Weights of a small GPT-style language model, trained from scratch on English Wikipedia.
Size: width 128, 2 heads of 64, MLP 192 GeGLU.
Architecture: RMSNorm before each block, learned and rotary positions, biases, tied embeddings.
Training: 144M tokens, 4398 steps.
Each number is 128 + 32 x the weight over its row's rms, rounded and kept within 0 to 255. Layers, rows and columns count from 0. Numbers have three digits each. The size before them is the row's rms in percent of the matrix's.

# layer 7 attention key, 128x128, rms 0.056, rows 107-127, columns 0-127
091:123081145115101159135149197143172126124162161135095141109155134144141166142126130147163137184137145100166190105063089136107131128148083107111133134097126175132137138138122148137158095125215165158143130207060120121093102111119091151140087091112157177176152145134134150118187148130063180205116146133113122100182075139156108148148106109111100189114076188111140195123124120161175129080103
105:193122131053179095087115107175143157155050150194163188111131106122134138122156111192153139148137134179117105089147111103123168113121124122156117120119160102104145129148108091127140164137167195117151214124123119168090145115139084127132123128143101198120095139145079120139162163123182093128170134164112079122099151110213143160131126174140147150150101182133147099080070156111146118191155
108:162109125170074096120111080109078158142109113149179126113181114104106120145091119102129108170159092049115152108125127123056117092127108121126140187145153136137199132128203129150168083137159095147076103182142191148052116143105157166177113067123101128143116135143103131166045178130140137146099159084137161148112142135095140169089132089129200158138156159127138090099142148110142154164102
103:160144115089151102149223136174177165146085089162158126147115099168112093115172054069120076081093184077108115126105159154131186130108128108054087187102157173177161104114080107126126162116068084147147119090122155149158125121142153139101039156102118104118127101122098116131106142140096119131093069150159097136122138159139160079110161095156110161131154126153161118097100109143140121167102
109:130180169027164148098147203093106080139053113147113129126138107127180097122148137114141132089116138170142088127164102130123128098103096165104059143160119129117102067146105138122123144113169129071157124097096114162083182133142091105171136145118106122144105096101136116112092069141157121179145133154196149099096139107163133097113111154082193116186127111055074112120153117124143073168166
112:163125075080119179114110084130146138185110053084128136154114144138143119128114081132126185101150187167186176133111134165166153145113070134109145094113114145154113118106151073070045147072164150115090128157110107126143102150140126153067195129081141132177118121136137117134117157141170141125086163118143090116170112099150144154178045146127121174172116096110155103103104187155152116075167
113:134159129122144095157114142102093148140139110134174105161152190140097077148177207195188130095115130125135177162104071137114171123111148131120117115113126138142159159149160153112150116121170129078155134058105139123113190116106093078136161056190148122073135104077140176174138137158100153168134088132070161074165203136159115130182065157142141077137140121133122094118168084127122136155125
115:131135125119065093124086118127121077142128129119090169120138103101103111141135085134157153139104110164174193148145165169165110112133092127156136138135106165093123099089099126158193071146144163093102142055186188166098169139108143113112108091101105117140143110136105098096102120044153073069178120050179094154093121127156155177115055158154106122137085160180141163110096105131140094140087
101:161171135147099094152124121147116087180145147152107137112077129095123122149119175172135108175119136220095169074111096150147133136143107100171105144075163134150097164098075195093131107151137055101148101155175183165153114166150175144126075142094096120104141128155094139163119104140113197165152077163115145113106129117062119167113066114125087089150090162110148171128185150149126136171081
106:132147051092187131117131113095105074134076082135156142117113070160130149119130146063157108171129088121137136076123117078150129128131181102110132111188090099137133169086099156170170083114091118119132155157107128121065116173141116099196135202123141147124131123155173143133117119062142131170098124115081161129091125112148096183078102150078107138114140064175049119145098139122166139182108
112:152086138191128133134110180122155114137155111056094090125116062114151166124200105127113114116083129118084141092185105172088145165144120133125082104114136190097150112118102105098098159161158152167139167135133107097142127161209158083138093100138129089166112165139105127175125124148131150076170110161175091069151123091164124130116045164114193178087143125149130117126094152157113149129056
113:150115115134164092142142126134092151124144087090174141109093145167178162152172075076114078138158090190141119100117103106097052136066125111169168132157144105140132130083142145157095188111114170152138142116173128137153165143118134161120052135191085135081192154091170105153138226145114150174120149122113127149176129145104155177104158115174141107085117081094178093101155117127095135120097
103:151085178120124137127089114109105127142103214141188102093087097172164097117176132138178098148113155153089086108136172133114148191128102137180083210192154113060169103113158096106156135203139146120094158108172151101147078144175100115137124108151137104154138148124145115122100111087146158125139084186098080148146125115107122131162224147156097161113136130125114151088106143124079140085146
111:141158148134098166140141126194072121132103174166193101145063151126177156133126068128190054074111149128105074146107117134145108101170148132135143151143115148135114126182080142175120135126136138115115165097102098113221156083114078131122095156104170171156128143088158130104145121176095130152071137104147117154111094118166134096128148173182147078114123109148134155209096167129082171165100
100:141114084190121072108102113167110166150163152113136139084116102166127142162117190077152110114117069111140203114109133144141161092103185126119163162166115112096171081152169151089088141074083148097119113068121187169115076129151146183090105122128147060127164049112098059176125141156135086108114105051149131146143122147133114113144146111137134107115134127100168124067142144160101106165104
117:068140129123088115083103105117076162152097081123167159097113124177173143192088139140107155073098055121087113063140135156131130178107133166143148132076174115103180125109088123144198160095087106103093133105131053164112140118152128158131096135113115143133125170115117139119202148193143068102134124153165138133116103142060117192146115102095064161094124150116114135129142151138110074155085
111:139125107129176195102091117052164013088133127139160128132095118086113110168079088165106181118139105140092151172139085122117122110115108130108100074111143085159083186188145162151184113142134091131177143107099117100114141162177103104060112106134136134118104190102144133106091144124188105139138108104080134140116153144168163095153125094144076102098057138114170075114117128127118134114099
100:103101124115070126039092144168047081101116149092124123134134106133129105127130095174061087149143135143139192111163127096192176132088161130093155154086139134158131111130130071136105081142135163141130114122170121143127200153048173103141159121129122088139088180152125149137127182168061140117113082132072105109187114073089145157102108135123114155087120070113123110111085105115146097107110
106:064139118155100090122200089164118114140182114126127145082143128125147155101104156119092096128153094162136140132089119072079080101082074141165172145141140091170116133120117124074148119160105108112139084122150094142109143087137158104126074111134133176167135132107021171142114100114161102130132158172110094099129144154123155125109090148120156150204073161145051108079157173112114171164061
119:142157149168162174138155145108154081156065121081091114186149175140168154117129177054091108150128098145078069213178144156223129181126192140073161178145122112157071116134132141106123165124166126134160037092126137110155140137155120100145117143172103166131116115129142131127136119132147125141113062151149126132115082113067121156096156102168112115141146170149117143121110092139118155174128
118:144130136164080178152080148173109101090110118126144121091182164137125115086106107119137197181127107178126063094120095118160159105150119098177129166135068074157135146107155129161131106060191091130130097073152129119059093102049175158139133132143144079137111149148186186122180120119156142150121170163125136151164117125085165136127108118164210129144130103125186128131159103086127166130126
# layer 7 attention query, 128x128, rms 0.056, rows 108-127, columns 0-127
099:169136148093151135183124076113127096130099099122113138094180091062146103100115125122089209152162110106107129103151036070074112090118107111126178104188127196121120091078175085178143118187107090106143127165129095158072133132121116124159075137161148109129110120066189119149161156107133110174155137072152115104148136132135126136123173170140071118163150124109128086098081122102143119106089
105:129157144110144092149107129121200110043081114101148109117181139110102078150154104112095114179109080132129147123131122133081138158127161149121136159167139052149142160128117124146140108131098107136121108100181159106090148099090125176213119192136146077122128041088166142077158089142124119135157137176148179143124148154111095089124153155100175161065140187135116071094121124086157182094146
100:129130058110128148163105126118174104155117056164121192221121142116073174130144107131087104136170124100139141122131136092140168138181144139164131164131174173054169159118152095136127135167033128125124077144137144132182142114130088062066115136129130118106107100109117155140178134087076093131070126075126073186130134164141157098098134097129141097129148133097162130110159104153167176111127
113:158088177116115111099132116165099136124064138138128167095132103115124171140100092101158180150125154154111092128116119137185084062123091141174097087143083094089101098093122076104139189107106057107123141163074120157084104108207171055126166129130148183146116130168124130126086210184166118156134115126118108130082066100113094169138142152139108121120144086112093102130120156099063117139110
102:108122154085148177137132095151093088136189142165116119121150133176110195121126213100120165135148138146113147145064104135166154128133113130090155061122095148133127064160108130172069143093148144110112076150214081110159116189163165171112172153094126156091128140197182120167105137191133140138082122164142145112112098113164096142131084093129169160104149060152106147136105133104095104112133
114:151176131076186095168155131158160110131108146151173156145112167095178183131133172177167128165163195185110136233092069176107121119147116136143157093121107118129154134171082124116122118147145112067141165096143121127100165075113102105144162139121145117149128127168125154126145112112141176139100091071108109099154168164115147123158058140131136034115145192133137111146140143107156106196122
108:140089085149112204105144142081127137105162131092104152118149140099110097154135139143108167140107162160146181140165126111167066149110050092150094086171071118162088094098099109151117137080178179118127147113165130099087144141148186095163107097167126162112111155133120104082090153080152131124157130092153090156145065150125139178173093135103133179075099183151159185112125106106086062142085
106:203151136132172075113083163128122132165168088122090115082097141139082184107110118099090162154152169207121062151098089133151145155117048119129101148095109124143146143099117165101173133127142106113132157144106162171145160087158142121102059087094160177131065171147103147140135087158161182143176155166145093080129071090092079129111142070145110119141084140099101137158139149170124128144143
112:084124108072131140136119085104097119132053125148145124133192118096104053138126145086178092112137149105170093076134154078105092158087169153136113144142105088101090130140111129172148107063098089088141119132143054097126094143122098125234168142158105155125157119089115191109145127085129111198112091164107185158108115096124159159085137122120096154126098123117088122076116088162126175149118
113:165104122127126094132069143156087113127139148114134147131140088115155151145167161110070070105111123071093123092112151174112114082146172126126092117103191197125109079083113145088109153173151182162143135187104089141126103181142169100079118093168151090156138188151123141155098124157115149065155081147155149061119153109179100136104070129171182148170125099103156126117099132160132120104048
117:132109138130132105149177107135080118107103084039185158134094110204170149135164117068172089128147088185161144069133128136139144122121162142107094149100154154136121120113062119180159147123101132113133135089195200147154171155160070113132067187120074124110158145096118091101174169136116098149131128115107124076130124126144127105130177178130141083072154177116168093149154113129127116095079
103:132120171087095109145144128102134107102132143124167142071057147104137087120129126100095098170068139093077117121120130137095165117145136145135211169115154151068167132096109098136157118215109148133070111107138165147110075187190130114126134113138150102152159186123183122115135045129143096122170077103144137134159118129122141129188225126129156148141045139120146107118110083145123127089149
108:128128154149127135108173151189090142098137092107139133168068172111168113148112076116153099144068105095126088083108068110132133095133129090143194164141079208165073150140145174131121123125129135104080136114099127095177196158108094085100159143097116194118155172118144133140101082160158128192095127105114127123104114108189110147146116161145141110109100103184153160172154132116165215173112
102:178086102171122182146096156121117162180131109102114104140141107196129176079097094135105160078130104160125102135108116142134157166107151086098140151185123043080130077136117058174122153116137172101123189096108156152130140158129110127137095098093170074130190076105118057119162142155154092144118109129174126152110136169112087124108120147116138143147107206069121160120124118176131069105082
120:077095066113082155054122146079100171170108047106136137129093133166178134179141140131097177126116078115048112049169163173164105134086086101132136117146112131151148107054135112130172169098104159157079130121154142150110130120158082126112091144110123152150153166170137140123160126173129101105170127176157142112112137134097120123132111143081064154098125119135063176171135180158130117144113
106:137177057083210166132138134102145148145129121098124150166095106088099118148099097098154174084121173160132142171148118114146125088175092149135150065152129110112093138168143154156139159130141123138143125106144090120115111079161084160064133126116105215143075133108142151086153141137179089111124100131151122141118132110135159118156139066177055097112076107155195081070084205138136147124091
104:115107104130051151113073121146051116188146150085146200118132108138105105165198094215135110145101177183164128097125115139142154151135122181148113125092135164135190141156090102093105143147147176106131110126140122116160120065075101106114122100118084128027142041166100135109186091114126098136176126125133128132102166101108129149119093172134122107120134118116135100144129075149158096130119
108:047165096147114088095165180199124093154145148116100146063135126198088176096110157129075148120141111151115125128102129095174119073081120089199123099170128088155116125117109142185178134164155101125118130123152126168118170121145164080168125110104102198131123143151099152044103135111092115127098152136149151129137077159088128109080104128153156144172087132153075142151120153109163160141063
116:118198132181119139101089124091098085108111165141119147144053116097185126188146137114122126147149137201100064201173158097209166151120192117106128135140124090130062135097145171087091174091121132153175100106097148088164074146154113091110161150150127157160122107131120119134152168133115161142085132143061119129107088103084149155078143118146144110152128187103121154123135097121163119182104
117:081155148148132131181100113206117119158129143131147100103106153134115088147154125102182187155135086186097105054127119123169174096169127139157116155133046090152114132162121123182119141098124109073132086102165155133102071082103119157139158177091159124133073125118130092109158085125181111110127107198098133139157126071183139138145100144116221137128130121138178121180189131100150148101137
# layer 7 attention value, 128x128, rms 0.056, rows 64-68, columns 0-127
096:127101175116095121120119141158149153154115172101157126135146092124094055178115161189179133110175096158184127100083128122154161176131137162156139190121102151131131148102136149120120150106206157124100175124145062109140175107096066091108109127136112161086129165138178157160158158165175138117130097105069094120148175093098142112193196124125134107134129177142189163143094122072150164072148
086:169121199101079140165115093137099134134120142091185163173165115121130109105125163181167089173130123140084119083073191098109120217114104096158130152140072154166177193153137162147126148182139165106123134100096108107085082091126157098071094102095137117162108120113129136145123127160104074141106114216119110100163118099142069113095141159143155126130129147112150172150168130134190172149157
110:085115126146140142128158143115148143079136099151157094135137087089112151104147154140150121164062150208121109156145126114154121118114106101088196096115166112126171133144091085138042132171170098174123151152143220148141108083115141123062093068140098074067138117116096121145128103157147093097091130154151090112157145158158137163191080162146148115151175150180113122152114095043133122107097
099:076119116082123088134060145152089133098112188106152066098118081114127091076089099125224142150119150182129128145111093139151126072102109145082153071149104064152145161066119158121141145143163105110102111150135106124166104124107174108187091141106126077210115088170131137123087164154121167136129146199122089128105095109143137127122182174155118135056136145114126160113127113094093110099112
101:164175094132139129147145161094177132107143121164132096136150180100121192179137150088137131134086160119105158079078126194132127065061107132117072149185114104102121178114079105056128134154088115095111157173130100166133118118138187083096148159100168137075079162121130120112153103147063122183169094108132170145121138134143126075138102153171134131156052139044126141126108125124120151159122
# layer 7 attention output (transposed), 128x128, rms 0.0698, rows 64-68, columns 0-127
095:103175101103155136135136070112107144145112117132122198102097141126141210090085071118039172105122136090084118169107144155115106098136113099131106082160175104067124100155108114114104089134112099085154142115080161115079098117151112117151143098143113128167127098136097108110087096124087135175173128122160145116066083152117126112048076114137100109160116126082075131119164174169149093208095
081:110095066145196108157166133105129133153132150145127123076149127130153171149102093090119150083156164114177156158160071153084115107168165144102163121127183139063055080103081081098210103081110109163137100133138095168180138161149088123126185110115111168100136102150116126130147076094166186101132133146103089106119094120133158133129102058154111114093181151114119104081114153153092083101108
110:171147117142120137101108121076127126124084141115117148113128120152135082164139105122171152113196155075162172101075137087106133166068151129150057163144095151080118129137163140099148150089092103076116115124144080081136162149075068124175149190116118198167156133119198125121147133061106109131118121136092147176138114119143121097126152101087093179148105108106102094067152145215148179109167
090:178151069181134124089184097135160128140143105159163131193137116136131148150171129096041131140093137105142123136205127119110127146139108083132184125097085173128109140148139132087113111127118114174189141106148136134108188099144096156099140098067042126100163137136167090158154161067138089095073086067077117095168148117185110109138098094114111098178088117151118123140099144177132113160120
098:093110153178137093061129084113144136191171114070133149102174093165109099125127161107098056106133125138153120153174154088136147176168180116108140145116112123188160106144086162181135114105106166169148116081094174078160105172094101162161059085173115109171175124139151152117105166080144149117113176195090115111128145086109118161112128080104124149090194171158151131160151134131131095112115